Weights of a small GPT-style language model, trained from scratch on English Wikipedia.
Size: 16 layers, MLP 3072 SwiGLU, vocabulary 36925, 195M parameters.
Architecture: LayerNorm before each block, untied embeddings.
Training: a variant of SOAP for these matrices, 899M tokens, 3431 steps.
Each number is 500 + 50 x the weight over the matrix's rms, rounded and kept within 0 to 999. Layers, rows and columns count from 0. Numbers have three digits each.

# gate: layer 10 MLP gate, 3072x768, rms 0.0671, rows 2690-2756, columns 448-511
# up: layer 10 MLP up, 3072x768, rms 0.0701, rows 2690-2756, columns 448-511
# down: layer 10 MLP down (transposed), 3072x768, rms 0.0669, rows 2690-2755, columns 448-511
gate2690:439501520438565508517487427504524519536534540497492563518354516460520479468492562465456371441434528489473530375424504559571500351511500545454502590471556498575495492508473506457502464447544417
up2690:477462577510538390517518519451496592537538472485559465516409516566454542472436513494478500469503502522556486436446567467515513408541438516498496629523525499568374538486559571411404501427535522
down2690:513468445466454530545464455450531497595451478486509453580530515483466546555513494407584487416466625484478615538413540522439556418513483406446502562558501493552472568497517419494472425544610455
gate2691:527497468446462394535538526448484535523543449457474428561508486506524502448530495481601488544514527467575522410565486514521537459509471459556444569526545536508451493489608520539590515470585582
up2691:500577491474467518508494425451470485498494440434527498475526465458475435517524429507644470546475546499407538536424536531527531532415506397510456529470536504430482521558494584497551561514539492
down2691:463492524461466493452494460533439428521542556500481487596547444479434526493530516531426579508540546578591501459522457472509581485508434540517503429490608469469529534551516440521620421519514512
gate2692:395520590540465487436490525505511530493548523523542428426521429505571458567402498449485461356503538465382522482559584489450554477391515538401501461475506503465475521483539528565524449498479542
up2692:516521506443475521584573481422568510518436478436508485543460471495521453486548443490519510502432525544519432540457537459559517483504496516537474467628536533571499399494421482499496531561588498
down2692:533490479470534532382601564552496421504523520394567451416522561553527494500466456412498530648466495484467498452528569534495402542507476548512552453513531571475510458488560491524614463466450501
gate2693:557480444522476529540437486437530536568530575494535488561529487589453435521503469527401537593492477376563571477554603395469534523611483458461394491515609545537480482527543480479479462476421484
up2693:422502564505418573485485452475448449431508530479455488551536561496542556500492444444497504414459515411508497507544586466550483495418480424583510539485571525466463422499555482479442489559496463
down2693:462517633426597520537436507449456546373446512549586476453532444475493501510500446575540505479504486470503511569482551538523546474470535501465486487511527485522485525522488451542477590513528462
gate2694:501476432550449463508542465524465542486383482493569390570555496584556596479588514502502514465501500503642531405479460389537527457534525519489464479565525527486525491531523406516418519435479456
up2694:498479500524469438472511481446446469587502490486539481509520514460451519502635470594474571514445515490516500396526493469462483589527555471390519457561471474461490528520548437510538481494483439
down2694:495439563557481515442502515548583463491504589474481537560582520466507499491478504499497508565481462509520365525456596593422545496494545527496569512476499533459509531497415482523475472502398520
gate2695:571574421539434491368505533440591494429456532540438463486594554510403462438411554575432415504439575504570601466527439435443505469443465439446530535604556489579523517592437485477572469426496476
up2695:458513436476559628529414455486549536589535543476511544511533516542620462540558501434604483528493513417587513511594488422471524409565433561527500444535463522544446573461520537519438491444446482
down2695:451497553463458468470480378593478483524430529506488446508536433503513465618388484530477448486416520521526442472542406486508462462490478440484534502538476474560392499499566559527498425576398643
gate2696:509521487566543557532543400464536509457468602476569454586514565560389545523477495491515486534535544469507462518487380488516444401556531496491490528458480482482462465512509469520521433545443463
up2696:431483518558488514582542516448517454469515494552443509497434531540427500537495536466522427481485499480500473472424505471572451441557493413505553498511541538494494570579513475606467429493537595
down2696:543428438560434481431461411436441458514453498541511522524454508498539599479468421543469473560445470496561600516500556362518421406584459517461484470430569581446498482474464599551505540568539545
gate2697:504506501417578520485477532409409534462455515565473573493477477559473585611528481453549434612640479508499514488529484470415507528526476481519526488513480523429449456485504530485462471491544498
up2697:546494532506440431495514447537513560435443557569518491527498561508576550535565465507504483508516438494394438510504517538452493527496624468434467456527531500522473579573596499451543597456544362
down2697:456541475496431508484486426463492590535429477587520442553575500562472499527565564490613478584500445467396476593575507544495494473526558590467493568448471570452568552505499546465497513588482423
gate2698:424384467467588448578589526494479476518542503490471516523536516499446489439426575480529585467436537574481443516601543535566445528408622479445478530558488575486481453576487566508497441475529527
up2698:552535568420448541426601476478591505459491444435455477416521550500477477553510527529575559521538461492564501448508500464564487524553536454537448495500487380467449536518528492517566511454434511
down2698:541512476564494506466430593466432494443471526521461420462503459483499453456492529448468567515533451562528479451540498513635560519531506573509529443499535430380543453498540499497454418517607453
gate2699:550459536482495560405419451470509490436501473502464485452377533520534543532517511402509510483556470564483436432463439504447436437621485425418545526452408514502451488584479520473377538525536571
up2699:430504464481505463525429529545484505524472590444483467512509574529498477587584402422522510497487448462486543584582519476417503524556536540618558554495418626512441558442498474502526504461525579
down2699:484530510521534436408529495567555501464470472532481470526448477607508508545511535521520518390464444484495644552585497570565449512540458449591496491438554561490546491521549511580466472499532474
gate2700:392481545508445526550546477583470497528438521381560540486453469541401545534574485449469482529539516431452495435473505440520521399496471415547487529553445473486414555554446512545485591474573540
up2700:544571512462616499559563495604435446461543489527514409535556511510532437569509488475463608543524510466549451494495514482513445443468549458497517524459505426428515576558491544485544585491398529
down2700:512521485473430520437523464525498453454402548532498470468560582386556576453495495462463540535469430460487569539576440506524381523493460461533534530548489525554489461532489472406528557500627530
gate2701:415496524476483552500520505444593502478470478517520492540523584477378463486542526425480454508475494452515472453592540418540444473501578463407510466497543467521457495476532505463508476477468467
up2701:402480496480555499445478530531534447529477558459532404606524514545486499546520451508502491537568486530440438577476542459490437530474428530480539522469461540544453505438396577468567580508445523
down2701:552627536602510575544471512511453512512506476529570439591497510482487528589585581415588447550524532500447604594508542482497542467465537469505525537521602500516498563480546517413467468439496452
gate2702:480492478479448493491493512475501444486529473474409494555441570499504513519452554486521448574505493441502558501438459443541488464465480493522478464560489485513403518471428545472498490535561469
up2702:528415560456552453421479513485507474500590487510525498600494531492440465447477622375570502471509635486558489427498585482577452529424392501588504535571393480527460556499409484527515450515523543
down2702:462578506538588513524530480475416537542478431550547530557494529458486431491481470466512479466424620578487527526563485457483548441530573528417525473574550542554484519507523516412489556597432390
gate2703:488506554464537565511503527562549483556490497495516432480453482379521524481513495591528549531460542482518472475511542547440504496489455452599432397466543502487398616490453558429474414461554404
up2703:510445396461507589589454403547529454493532574605554556551576548565530535567538501544459521530541404424427515476509509479465493480538475391513554492528489396471433449540468429440511499482471561
down2703:520524512517511546470495426503528569515570534468513420494505445499528500515534424540531491529416494533486541426450518444481533507478615525504558561522513474527579532493482536612536504475527509
gate2704:597453532500623559399509499499495456545450565454421445556557591428470532484553501393468394585473510529500460564461486467536529471473497443540560522510534597589404550482549447558481455408544467
up2704:409474495511580322558477440501540449502444585519574534459404449524482418526467560503491557470493507510500516473525497616463445460464566492471497419500500616444465501529508532499539568487542500
down2704:437488477460494535408478539475401519524537486523548504524483447476569509609505527570487508563488533510412554571469474605498509563552679537525445500530442541630538531446466540511614423434443480
gate2705:488575476534539504494468519519547539520469459468496605486497555583466482456533527537445442473511470525587505521542458471594513486470509463502597494412500464498529468386475529526507481480515504
up2705:570535420508579569581592577496499562544491482478529519559552600577489449477466486473558534480485586510386499501587530459546514496416524512508482444547469459436423499585498467544533526464397466
down2705:488440508556532540400419500497499554538506510489421446403534450410543590519423461517450538509594548355484558522502592442508402532476477471431410574602535564480490394544558526597475345475606491
gate2706:503433563480384529469617524522492487525533601485496450549516594549570445458574474419458518498451428503489487475513415457535462399456556447438521529544474452531525532455508482475506519584561529
up2706:546480483498616508470540485401527524584429478448439502492489447490505599475549483494544475419475497425452474485500475537569519563416546520458582443436455418601420480443439484542486549492368446
down2706:465436513505465485502571469554525507493498577513399520475566563572482484472524513457515563550530474460518533466515527466557445512519474493485505557544475520468543460515454363485417493396580497
gate2707:501362486539503552560577459469421511570450515414487508599565510494439496526546516511554519474404437570519510531511490378450499375486528472442629525616406438490548560522579484457546405477550492
up2707:544457606536420545445499564505550486537473617526463400574441520403444443496538504506553537443434440565570461568426536528537475489476523475500520532547472495450422596567487520396485549405529453
down2707:593414498524515540489537534469466380500555545464515553557474504452505510449430595517595508449585512640526508523509469569419609469543492576485486496493517564541499434463470472487473468410557429
gate2708:530510439497461485537501460523527563571617544485518534485492471516558494494460480492510516455499568511446558409443569580519452425526426471576551494547462548500532410519475469439486490501508502
up2708:519550560516479480439502505489504499490523531543558498525478502499472484530477520503477523397433469572430494516465490449462451513418530467509570449519456616494555418442474546523573567480540561
down2708:483552626513494488482486488510439392421566516397380491472452462514522541440504509418464489484632524479485564558510473557473515513392487535476590433478459543521368444489518458433573451496486492
gate2709:372446515492640574473494472512424454552527526448417442441410570484445458614461465396564464421535497620480566444511510495476545518526594365494496523572549449497540618500439475592488565469489488
up2709:545483510515486489588490527411554535528492413480400405504443471468389575542529555581491557500466529445400483591486489610498434501497522513537588474515497646496368482430498423514447460643480551
down2709:518454569472435512515488642506514469517422527493484433529404443480430488427603528463458477478524541481535504464470556438512451476560529435488471468508558470469462492507470511457522488550470511
gate2710:507500503631510509560442540456565463449490509443476457448576399488516447506486468512526453443493567493597433440518501521480539573526568576531516482520526500506559480428515454548475494479524595
up2710:456445597599505457500522469412420554520542467517453513533449544427446496507449461516511528533516523556556544589506566604548525503494573500500533517451422496495517544476573467514502493527483516
down2710:528502463472538499545508590522493450492457446493519382521514493435567445524379494491568476479444533428566482555527542572510530483506511554475479542484517475515545407516500503467564548511481514
gate2711:464445461450508478462565509481463469418444569570540548582493407488520371448430484592526530492451490520439548487476449501530530560522522601660516541537491600502486553453544489482514373538542577
up2711:542445457485479603489528581486427456461489504582485485481461505449534422622405485472498559460476457554485550522539554527485463523562514274511483495545489459533559507418523530561462505511448507
down2711:367409590588476480492465453513525489539446456453453569547500495559547613443612545448410485529479533530382540489472531529505512504542500537467471441526475522491599438489540479555380536436579584
gate2712:521421493442528472463502424453493585529387566503483433493670479451419460456402480519550572596537576479479480455453464531493500462466480567579519374406465496497446474439573543515564521565503537
up2712:486494443453522544501544465436583535470596525546592509491419544481465453504486493532494566475561418377540466528614453483503485448448613491624559494465514440503499453540465463448540556419525512
down2712:504514512467524557423465561574583491605502486487518496600396466535566434587605470564542479513550603435416503503542419449494492520515517572536516526503494503479529463636478536530427594600565503
gate2713:437532425628463492394534442484490524541482407495490514459516479533556535501453474534434479493479518546505508460534543557565504508382404429475510528428415462509519497427495454508397489546484473
up2713:482491411449435454391462513545472506512461465474524490507505499560539533414471497556475585465530534589503494519471432516562565446516484468536468508519482577429588512420524564535543450562415461
down2713:488545506509530519543544438497549523411557530503492518498562539551591515555504465522424370443515400520543578575529507561534460466694525546463516453489506531417499492432514500519481478561477422
gate2714:470515514422466477533432409470575519567579510526503473448494493513452538580498522454566526522383523481579485500430471522540493435471492616504414571538456478524412508473471476558467512489473536
up2714:487416506509484456554560475508542542432569526494530548388500521617466512468481545559676522545534547447540470499543486493469495528543528513548542459462566482458627466555528453484538511568459505
down2714:473460394485465471542549506462493510533457496413527500441576476563581572521484507500543480459514418585446490554484606535581486482508459506559498496382565424472476518579571471483531462460420528
gate2715:610446449544440536537537500392564428473491523495565479571634496519517530494540495595526438495463467536425480566503513478470483559502521444494482470484528547532459538458548480513455450469493548
up2715:494464453547547568460485489446546500474353529423544469480468495524462436490490467489508554512542530395439515564503397435496505509537555473505410450509550474485497551402488495435506450510513469
down2715:580465583479488465523444438450535557562548627533574471536513419426516498500488401560546506544650522338448418508512547495401477442512483507475568634508419493509567559554470434533410459436500517
gate2716:462489412458420402474490528451509612498568506483450482560491489567564555490577420434530538487471475465532530475577557490481490416441495550531479504517465456546523543500501605572402504527498490
up2716:477518547587392422530535504560510549444464425492528608496508429515557550551455408491562485500468542571492462515532499435475552434541529480561464510474524459531470513513511446489571502442546474
down2716:574570549478533506498554474483398590433573483629506447446501520486478509529421481454436511493433507548468547527443493433484396522479506350442521430453509604464361462532454419437569445441470376
gate2717:476455481519446480472482493485434490455455494448473429467446583573552482533465440519582484491526579464457519572584558471500460502514515420559659528501439579481470554456487565524514520480460517
up2717:491485427471527609514574582522549503564522551453481534623509612455472456449485508400471462535404450609504531437383524523430513346563557455453534568523476477402528434527516471536425546427574559
down2717:403473478508504499484590583403629580577557510473385559527567504491534505506503453479450410556457500464433438513462482501509406501481412514476498598465512486521423494434485479474478546452543400
gate2718:589632519540595463508438509424490443574471450545497493591415531430512529630532452527537605521519439532486512448510523448540479495573552539449472485430515463501531434541423536458501506581516583
up2718:452513479498392518454552438451415450593472499429438512556518561513446566540439508482524570516450495473536506522494491544443447487556499442617482496407528494510527466432467545560525486634552561
down2718:565558566512341525387524511441453487541534509497519529517627662519562555512535503554427543617425460504409487593426467474517505506433516444627453389498490524534486571529563505512492590524444463
gate2719:457480491515407583558538500536382592511441470535485529377456634517464461483549493470498408393453503574513501518489489454527524392588486538501614489514441430597544459458523477406500563642595543
up2719:453460484470565476571442458520433527554566502447490496489506410453466442451575471480624476555616458506468512477560599457535518591470493648535496474545524464449553499410526499435431464461540492
down2719:497516479399532453571512438504470493525493500519498527517491432531556445451487419481441561528462516486470441472436545430421431516558552503407515499480530442566572516367430513619515520518480535
gate2720:447492477503361438526552515454421540532588495438474483472498535497502522524490451493526530570484467565529584445548478498614457388461620507513556481499533512573448431488518502508503468552586463
up2720:445394526486534498507472435620521509582486489535488533510550469405452536512534611576448459540501491482492504538498491535482440455532397476524463549512419544410570468418554428461548518598478560
down2720:444514489476585418509390463523498563468562538500463609394500517374442515537397507472536512492412562556465536556547448503535566512491525487535358552510538543451479475495537501465468467491489435
gate2721:531529490569478529614497485544527544600501492491571470555544555569386503438604435493591535422524509393393576539523530623428501493528495437472503516469537545493426508531406525428588481439536487
up2721:428520649531478576566517417590494477467485519479475526517492411477565484442539580495402497514487500451483523482500442523525480454446522506505534457440549457584487520467554501544492597531534507
down2721:555414522452538502498502453547428465454463530462521494536517465430545438565471501467502396487493467528470479399518513528462646567535554426485451497432491613640478503479412524550514479560467522
gate2722:462455492423560485559474538484434544433555543420522545425539468470474475549531540493471532486513419530517505544482481495537553479531483488506501548566397429563448450487427531615423520539543451
up2722:490507428544551514515527620551560451476510535510490483592416498505478377489441536536540480486519492405460479503546512525492529456440521508561497476505486577540454553472498392446506483464493513
down2722:539522528479504503553505475574548486464365573519503468458476518519624443435542508579531488481555402563573386588477469472437546442488501589493503535550545476447554464470560489523583493550602584
gate2723:491547457407480479495532438424594542558525536493572408466494527535496506453489522438487515592464459503526534448504493476498482467515528520566458497514438456461452406474440447510511524447480562
up2723:466460529542533531455512441415494522517475386559504338533541443523447466414527539475462557511576487489501466490534492516537502594488501451514586498569458528483454548514580517458575518424548499
down2723:527498492469385424517559434416521554582560366497514496440429520550475476427516496534557649501516456442553512543544548499514487585514545499562532561534473504490443419427537538430563510446562470
gate2724:439563557458512459487536534626456495494563463526440576394383536511567457516453523444471523539490561506494507520408493481568479454432482502584521458530606532509472506578447530542538494532465536
up2724:540502613509510631512559545577459544402439506540497557579457450521497454545590466523560513431498494514489441484441466447554489488429537431514474557514460580521477522439491526455550577542488487
down2724:501465556553459478431450556508512562499456494522478615519545402481471558517565496433529487456481529494492604561504558465481559540563454489603415553514520503525427516549445471563557552425500558
gate2725:507408532470486424533479519559493500423523539548425443500499500525439568541454561502508449424448505399493510531595531563509565475421382470582441551441465539493479477507590543474527572502552512
up2725:482524482528543456559369576465468471543494518559461528494484571453593496541571491505636504619488535582434518472481464545505443404467452567545464440482500558488507465484527494478555495514473460
down2725:482472569478542446476506547470549542414484540408475497490551497499460459569591531520530488451433476504454560486429544624497517449434414494447510525606462474525501414545537507451478526525469522
gate2726:562516503593413523457626619477497559531473501460456590548481518494475508407471422482520508380547502543578579486494568543470489546445501522490534496480464442448514558555515514402435573502541536
up2726:582621522504535528475530560537549485556497541545590561542438478528526490616577483554553484550487506453569476609538492551525483377580640557422411539515519503590499606515400495521414532484440472
down2726:578415479562406416413498409540401535506549512451512668511633474528537533580486575572549487543550478506540581471517503499456561471424503535524562557521463455485448449498435530472464412496441556
gate2727:518498466432391483445407408376419454555494522445537431489541498439511534457478518487532473538476425545542484529437423522476506423462452439482463483459529507513522528529483478488583544432462477
up2727:573528485566556491524552448467460500449552462415445492517497584452455509491491511526438413425512531447558526447549512525471457608534574547490538509523478466515459533374466464515531549469523574
down2727:474543450474469440464448500529560505516437492547475512577482556509475497499528444496504536579470482448487474434400569497504469476528448429567497529502384508495521473572511492491535418466550455
gate2728:554561521456471465400491519467602431496471556520447430492498579532562474489460455505532519573453479530435514451541546433484512459599465514464489425485520480429515485518565530435624514452530498
up2728:440420448496487553544538468459525550427513535447538541581443493469459444507486549473517546500501535669428439482504563621508461567498493462537472518515487559495502522500553564523452523441495570
down2728:458495479464486474609474507512558538533488500537527507492386478479419518547467424495351531444469505591433561466564535460555548470508493541433593533440548469543534474490537515549452503478631612
gate2729:562432501467535452485572480476513508472462450542493472559471436480552531553508622580476515537464457483460470475549491552612502582494449474509491504538531530476501536469463625448600517449613565
up2729:464443485496499641492487413520457492546474541495505479545485513390521596461478349551536516590478475472438479576460558397545484573471552461451549434571515496457505540571586503557489369433534401
down2729:484495534536475494512485525557539591424430566548461512451483502396448483540492461442509593495477504419502636523547518500451557493473580559514402457587513442537537557621442386488458529562504529
gate2730:451439526447512421524468467535530404511525519468459545540410567491550497524505427424428461577463522510519504523499502503447512493557427560522473503451445516524459436445609447587425434568603513
up2730:600461505481507432511536436471596526471581571545472557554473490410516495571552497496455531481426498554553469596532455533520452539528448450561515553488412474570493493452505448518491527512498382
down2730:608598487504438494349539543465601538487483478488452549537517568531494507413460497475523504446492552451554496411584491546477476520498491471536473402443515481458576406467434528495524514546503525
gate2731:565554518461473481455499501522611465478434495443522495506609520526553415548555480392555547520545487575551494504558532547508510430494605442496486481470520528448446477492517445555511593518513523
up2731:498493540469428533385463489539494491451446606512576477398514540476531622468429500456491423447502581525470512503597482478457502478482554474524502625578468469526471522496500480488459514557549434
down2731:507511462544459506513452573540470517620474583538493534451516464525500459426523561507448494538539452557433526467521447468542530498474532547471483492538514554520511554481586577495548457532465472
gate2732:404458445568446349560417470505486520553499455471496542511497471577518462523434479486392484502438575485447440514444547581528474487442495546475534398498563539494473527518441507536475488512525408
up2732:554506453420497494452486465534499483492603572550423515527578360501541522576480548473542481481534495509560422599414506490551476489533467484582485550490553528475539575485554507487510463467540517
down2732:529551461425571449525457485529546449502572456589528525458579487521550477521548532472419520606476603440638464543546448519484562494497496525451511481518494532508480533439537511423549539509501532
gate2733:419507524539383487568441533516399476493467501510472530495491489422587489439450480570465462486596503496507466505476473491520494515487523479429466507523622473596415565447516477503376481467557469
up2733:505431388519487470453577460534620463477414435470509491527508476472525421510438413422496547510528511482436483506516516517431476471537517559519508450491559460393464551491474548542474436396480510
down2733:465524468551416530496553471572506559419482532480520477464473415444485434418388467423544424432527482537536444424448447554592485466441403449441360532452507471504531528438442469575445486557495487
gate2734:556435506519577427572577505512514542416525499509505558504434459455459502510502445462507537453462471477541529539535495481519481477523465533475632499430488459476461635555442469542424465486468505
up2734:528478428527523455625487517479528497550449507551526499585507536499516564443458535509534444504465515516488490448469568585494523602499510520515640502445538478508508518538581469542502554455495517
down2734:558425539586526507432550489469556524547446530440470463501476489553458547398446539475538523477536454456531446436455551445551554621583521584497481454543534471569502549509467520439564525453535516
gate2735:477487408539432394568569583504473559554419558523420576536418532421502573531470483496542451458538620459592508548500589511539527512541514468555430527591549500540554648565525509548477533508480413
up2735:484461470481535539507543452486518508514535514512583513517509485449467490472543499549415407498532598487456519409518537482493545509466506535536543544555539472604462605481511431564429458576464523
down2735:443511493443478504656513467501487500508478443495480524576544517548535448506403479526526448534540499522483528481584458491546472614508477540495506516453538421460407509437549572511614588529545516
gate2736:450606575516533479486459499546542440521470515578481495558576514589554525456549542526481445587519543488400482479533513541459535435508498520391449459504535551487462572443589553560491460507482531
up2736:463459564564462459454461399505523482476540447538455443623451478469509490512512487552553472475537520505469484462508473542498477489489478509436461475473470531496479481557527511474494555438551512
down2736:470515549477472439441473524506527463586509517483366517450579534450426594496455583452540523573432465527543374579566502537600530496469537456367476510521493531487480530439494440453528516485529481
gate2737:504488484437546488562505494523401595453464506534505497523507488431547535470502474436516506448544439476551490451518494513585546506487544559517497540416483584524394480549467462534433503392540472
up2737:433521555443555503628425543550423504447482533467445496404476582500545506533525486493543489502498557530470523494443489494567412578479535541491457515402494517448436469518543454521574442505509453
down2737:496545394402443468507546495482529438525553534474439495497381516534498482486425500608538513551445577538473562542545508473479466562465465549442588478525511523473505550569581540531518539464376494
gate2738:488501429410514573458485502577485541495517542458500642464576394535421492485471517484510536467476654511381496572576563551505527542510512594593565542557512499442457507564543467538472551518511391
up2738:447548592591433414477484547581599475428525454533490440575524536415548464443518492444539461494574472513472589487442445423449556506464503501577591540400559534437548459560493501449497524450566479
down2738:396486486450521501565507543455491449630504518531389494546505496455469566492521554548472507539457391437587472455423464348416454549456517564525521454531494475503384504557535533495463474508490487
gate2739:503507590494479458509510524494537551519490482541529533375520510453607567386444476479484526580484485499542553440489582570550519510445544515515537492503402580427482455554465504514560575528514529
up2739:565506489492514444584536525459419460518548534541543539558553465526524496507493500550545470524557565571518507517579480486504522440436513457445418475429575379565505522524503440567533484472439571
down2739:489569506606480444418453522485470495464544464476544468450443562469426436537468499518478479446484548541551474515386567477550535520546615466472478490566444478480472578533497471580541493506570545
gate2740:527431505550538532459496477502429493564564486480441491420478421548488513480452558494504449557563490518488515480504519564507519525455473532544483493566420447562590506590457536558505546391552536
up2740:487450548541487524462535441554519542530573417547553551482548506476417508507527501475452563571555485548510502545492500598528448480470550459453466506469525435546499493410507492494565475485489360
down2740:426363572541475524517455459489559411404581485520436480524550397466546425438441494525514561571501476458493549555584491517487622572485525427486621564417571522571463509536456529559535494440477523
gate2741:543430440498432489517446393542483536437491464499486456523483459450520512520424586495471498462517603560456538439448593384553530503407508521536427443465494484417567418474458498534513457539406519
up2741:545506559410472524519394515401463447514474506469503505539520529591533528527555599474445511494499494482518591477560481505480584484538558585534567586423467647590483567469607525562513543542491435
down2741:459506596510503522513494458573571453567458525554509558493577590575449471528531590516499548556471543464434549504535450518578518548453512524516533488494485503559460609585570427478482521493457512
gate2742:629394501406617507490456500484466517452596404456476587461497543442512609565580480569512461469529461601502509469599575435481532520498457504506467574398438510560471514385525508462392476374534517
up2742:552472460426481522497490562533563514516412576457539515565393464490487447555524447527604478549603482443552518475393505569503510507495609564470563412476451352524553553502554446488522477535436444
down2742:448465496548497441441601559512498577534497658561529439525525503490494470477490531471404551473556455485553494428491474508526535433489576497521526553506436436562583499546486485494508483429619410
gate2743:430491455472554489632581469428493488496521574482464489426454565528491332452578548527448562516557437452413502465482580472560416409476534437477530479519592546546469430462405482482592522521503394
up2743:587420612509494513425468465600600508456586484519537406563528517524600416434434457534464471444510429512562447563507507457551515440465537504486449448480610561449493423439537503524504541505519461
down2743:559384509496553444572586527471547485506584512439484590489464451502557449576522495569462526507530565461495547577469475444460516574528496509427588446419556532477539555512489447532589479552452457
gate2744:510498510450576509519542510554544510526523531475479463491456381478547540459531532522418415448451463532594487535560473424454482535530494428472456442455605523453475554442409414523397496513513591
up2744:555354489447518499497528498417388501525579483428545530512529422454535395478477431524526462500504568391444536510434516488420577541428575492441439401431464484454512450442479512442388464591502498
down2744:496392598514540455572441472544466429523521444458502501519535503430594457415452475495470458480459495458495492401479468503471523445466461501547462553555429492421529492425587454519460492408802539
gate2745:509482500471555497491454442585484415403547489529498426488512583549523617439537539469513508514544364475486556510495522532482479544435489457520444489567559540584434506554483531460467473529470495
up2745:520505522456525467542430538458484463427462546531545425537496426537560512490481535416470504467430458493479467491428505518486491544604617439493503566485500500569457511516545503480466520513508546
down2745:580378452537465443473499479571526446467503519427534583532456512437498499459573463542511441502437462436449402484432562532539477555565497509517505468487515420509526493439445563511539566492527517
gate2746:576529460488554458497435625467604561515360536501456555663588516556551443493470448623488495472448430539453451576466465474531468512448588459443453513579564476530485513414509540525430435505513525
up2746:550450481487406482550511481485512525465521466514549465630481440461483553473565536506598442469614427511453481547571622522478542473522462460474483532546513461483471452582341483534468542533525495
down2746:533520508556516473458388514499564548496497477468480506569529533556457527559517490454546565466491481539499547475394536430428395510512473536516472470420487545419466565538535481484473534442647486
gate2747:512417468528473487563497587539515482546474539400594565500522539510461457557545449450453502482549477471482497556415519480471511542421451478486488477442520541462536496503466416595531577477469425
up2747:453505523480432492493470536482455562448556540481556501487524496549491533397574493524588467544497434503539541530496516570490523425469433481566435558498418439574466451426558544454536431502518505
down2747:533482581513472484466576520494542506517522531412331460418494505449434492529425517498512506499567434432533497559547506453464573423558509511456582439437469559488446485491459447514465584536440531
gate2748:525462483516441532497525488574585502532514608436554476541499500512566482461442479488561359521524521493520471621495576474512535540562495422457393524472463539501579566523648546534490454471559449
up2748:542383496426470402428545579596481521462547510543525428432488522496474455522479459517451549473524547576502587540484418521561539486507423531513477500520466487518458553560513558571437490516475498
down2748:499511544444542499479517498466504556546437444475475529522550544547566550505615547505477492579496436571418415546470532629531503425534450446461447462482477459528479546550464514517476517420640578
gate2749:538535473532578584504531561438433544485482450500431475487457432497543582458473418515375482459550496444492452494373471460565494554437483525538436451446490505418503533512478442489510424496560526
up2749:477501510472547454488423515479508385494447405546591512490531497474552528593491500567435571456507465515496510520428517519527487500505563486500474499549567397501433465482436427488431478578598529
down2749:481450522452469490486448596533493467491409530462500445441498512572545389500552423544498530549470478577486527444509546515569412505508542545450477487502602529524519518473577513498445514452610564
gate2750:582496493488503454510503429503572412540513399458576502533491520563512532370601459487455471531474514438528443473407537458482497422513484506462483409491540433501443519464419487457556515450560501
up2750:560550490490524532522454574510504433493558479513508512498535518550483532551447504503474574462435482554448498506488414519578556554387471554479504463546490504528567482506543585557488508580469462
down2750:402490561434490483470462504547453457485512515566467450413598565525531564539534535464460462485557458454483532452581453464496387517584448506502489443565500498440421480534438550461607374471539516
gate2751:474462581403453470448474513585526513585482497598515473527492495492493507582451537481625489443447614509488459511476487497493529408467494491474408489496466446518476516452547490448479499519565487
up2751:451487501496523467517467451468486501554537419525517467444563493531517441389404584406521515439569501468512479427524450487461479554506523531515493508506481405520525450527494481439517458581465512
down2751:508405511511543454533481396549412401407480555453466577500492477496500533518475511522445572403498485601502504391511473516500624476456422601485537434507477535529511572539546539526479558518484590
gate2752:617505588461512510534435498525477543511515445467563461346455464508484489455472518449404457569562541520486444445543529533476512478481483448471494528489511525490435491513516540428565486408563451
up2752:506534436506572620473534488500473543488455549419553496480439482541505437517544469553484448414466499492504550496522521526437488451519496443499427519489540506523469615477461462597552448519545481
down2752:530505526507538473434427521465473489554561366486497548548518529440426591529540504495477481520521567440489458488468467530454421485547437476482470538510397512519457475540576487537479592555597527
gate2753:493511483469597469477500487487482565433514535384402529443464490496527566491544492442566448484392511411449477485536461484475409521473483499513546506514413541623414497473551501569552503554573482
up2753:476470483507459500503485563454431493454549587482482519468503497509465463417444451533443548404597492494479511493412547495523499610534560455511492470456498554482431538595548433456492518481420518
down2753:478557481543588543524544520464524436488527477526514462517547530532531402432537482589487514447495500531485484512529523448416434433401522427651555563452514543578481490535577552457507506567459540
gate2754:581441388455557453587596394593449593532449387475439457578511518504533447447556433471446479536447499431505522481528652516554514512510550458426511441571522513481533449463498494459471482539528494
up2754:550447599480569430504494546540554509467471510541450463503507469481510531459528373541529546491493591565491534617486540497535523515396439479508392572584561461515551530536431603564414488516436400
down2754:524418500482523483519511531562420482514536507461582468498527524445472558439522373482436524499479513500523448498570478490605446446472509556446530500546524497533478569504532508485522535549409569
gate2755:510596438441488559557426527509578516446449457492467475415571502503520460450473505417431485592433512481442491468444510431471438439521476500595469448499425559524494507457510589529557601584500536
up2755:495525463552474513563493566592495539549471430513475572435622493474483474552468451412481401481501526424504495520583601500431448401508506449620534420497512489550464502534504546448544519537455480
down2755:510530622465446553481352475538487487475598515468525474461495434499495532496401499461460532503544505473487476532490542666514574553417586489520442446633503590431439449535467598523522621486636494
gate2756:499534635531452472477507524482431435448565497502490520624411499557590488501549486524535432470435554428475533523442479593515471486541491448446558498477457449434541560505501545468479439545565442
up2756:526444545553458528607568574525553552484565459484505508506450532579473436535483538438554466549493540466597426481404526427541428530502411483469413520543556524513509520569532562431462482441412473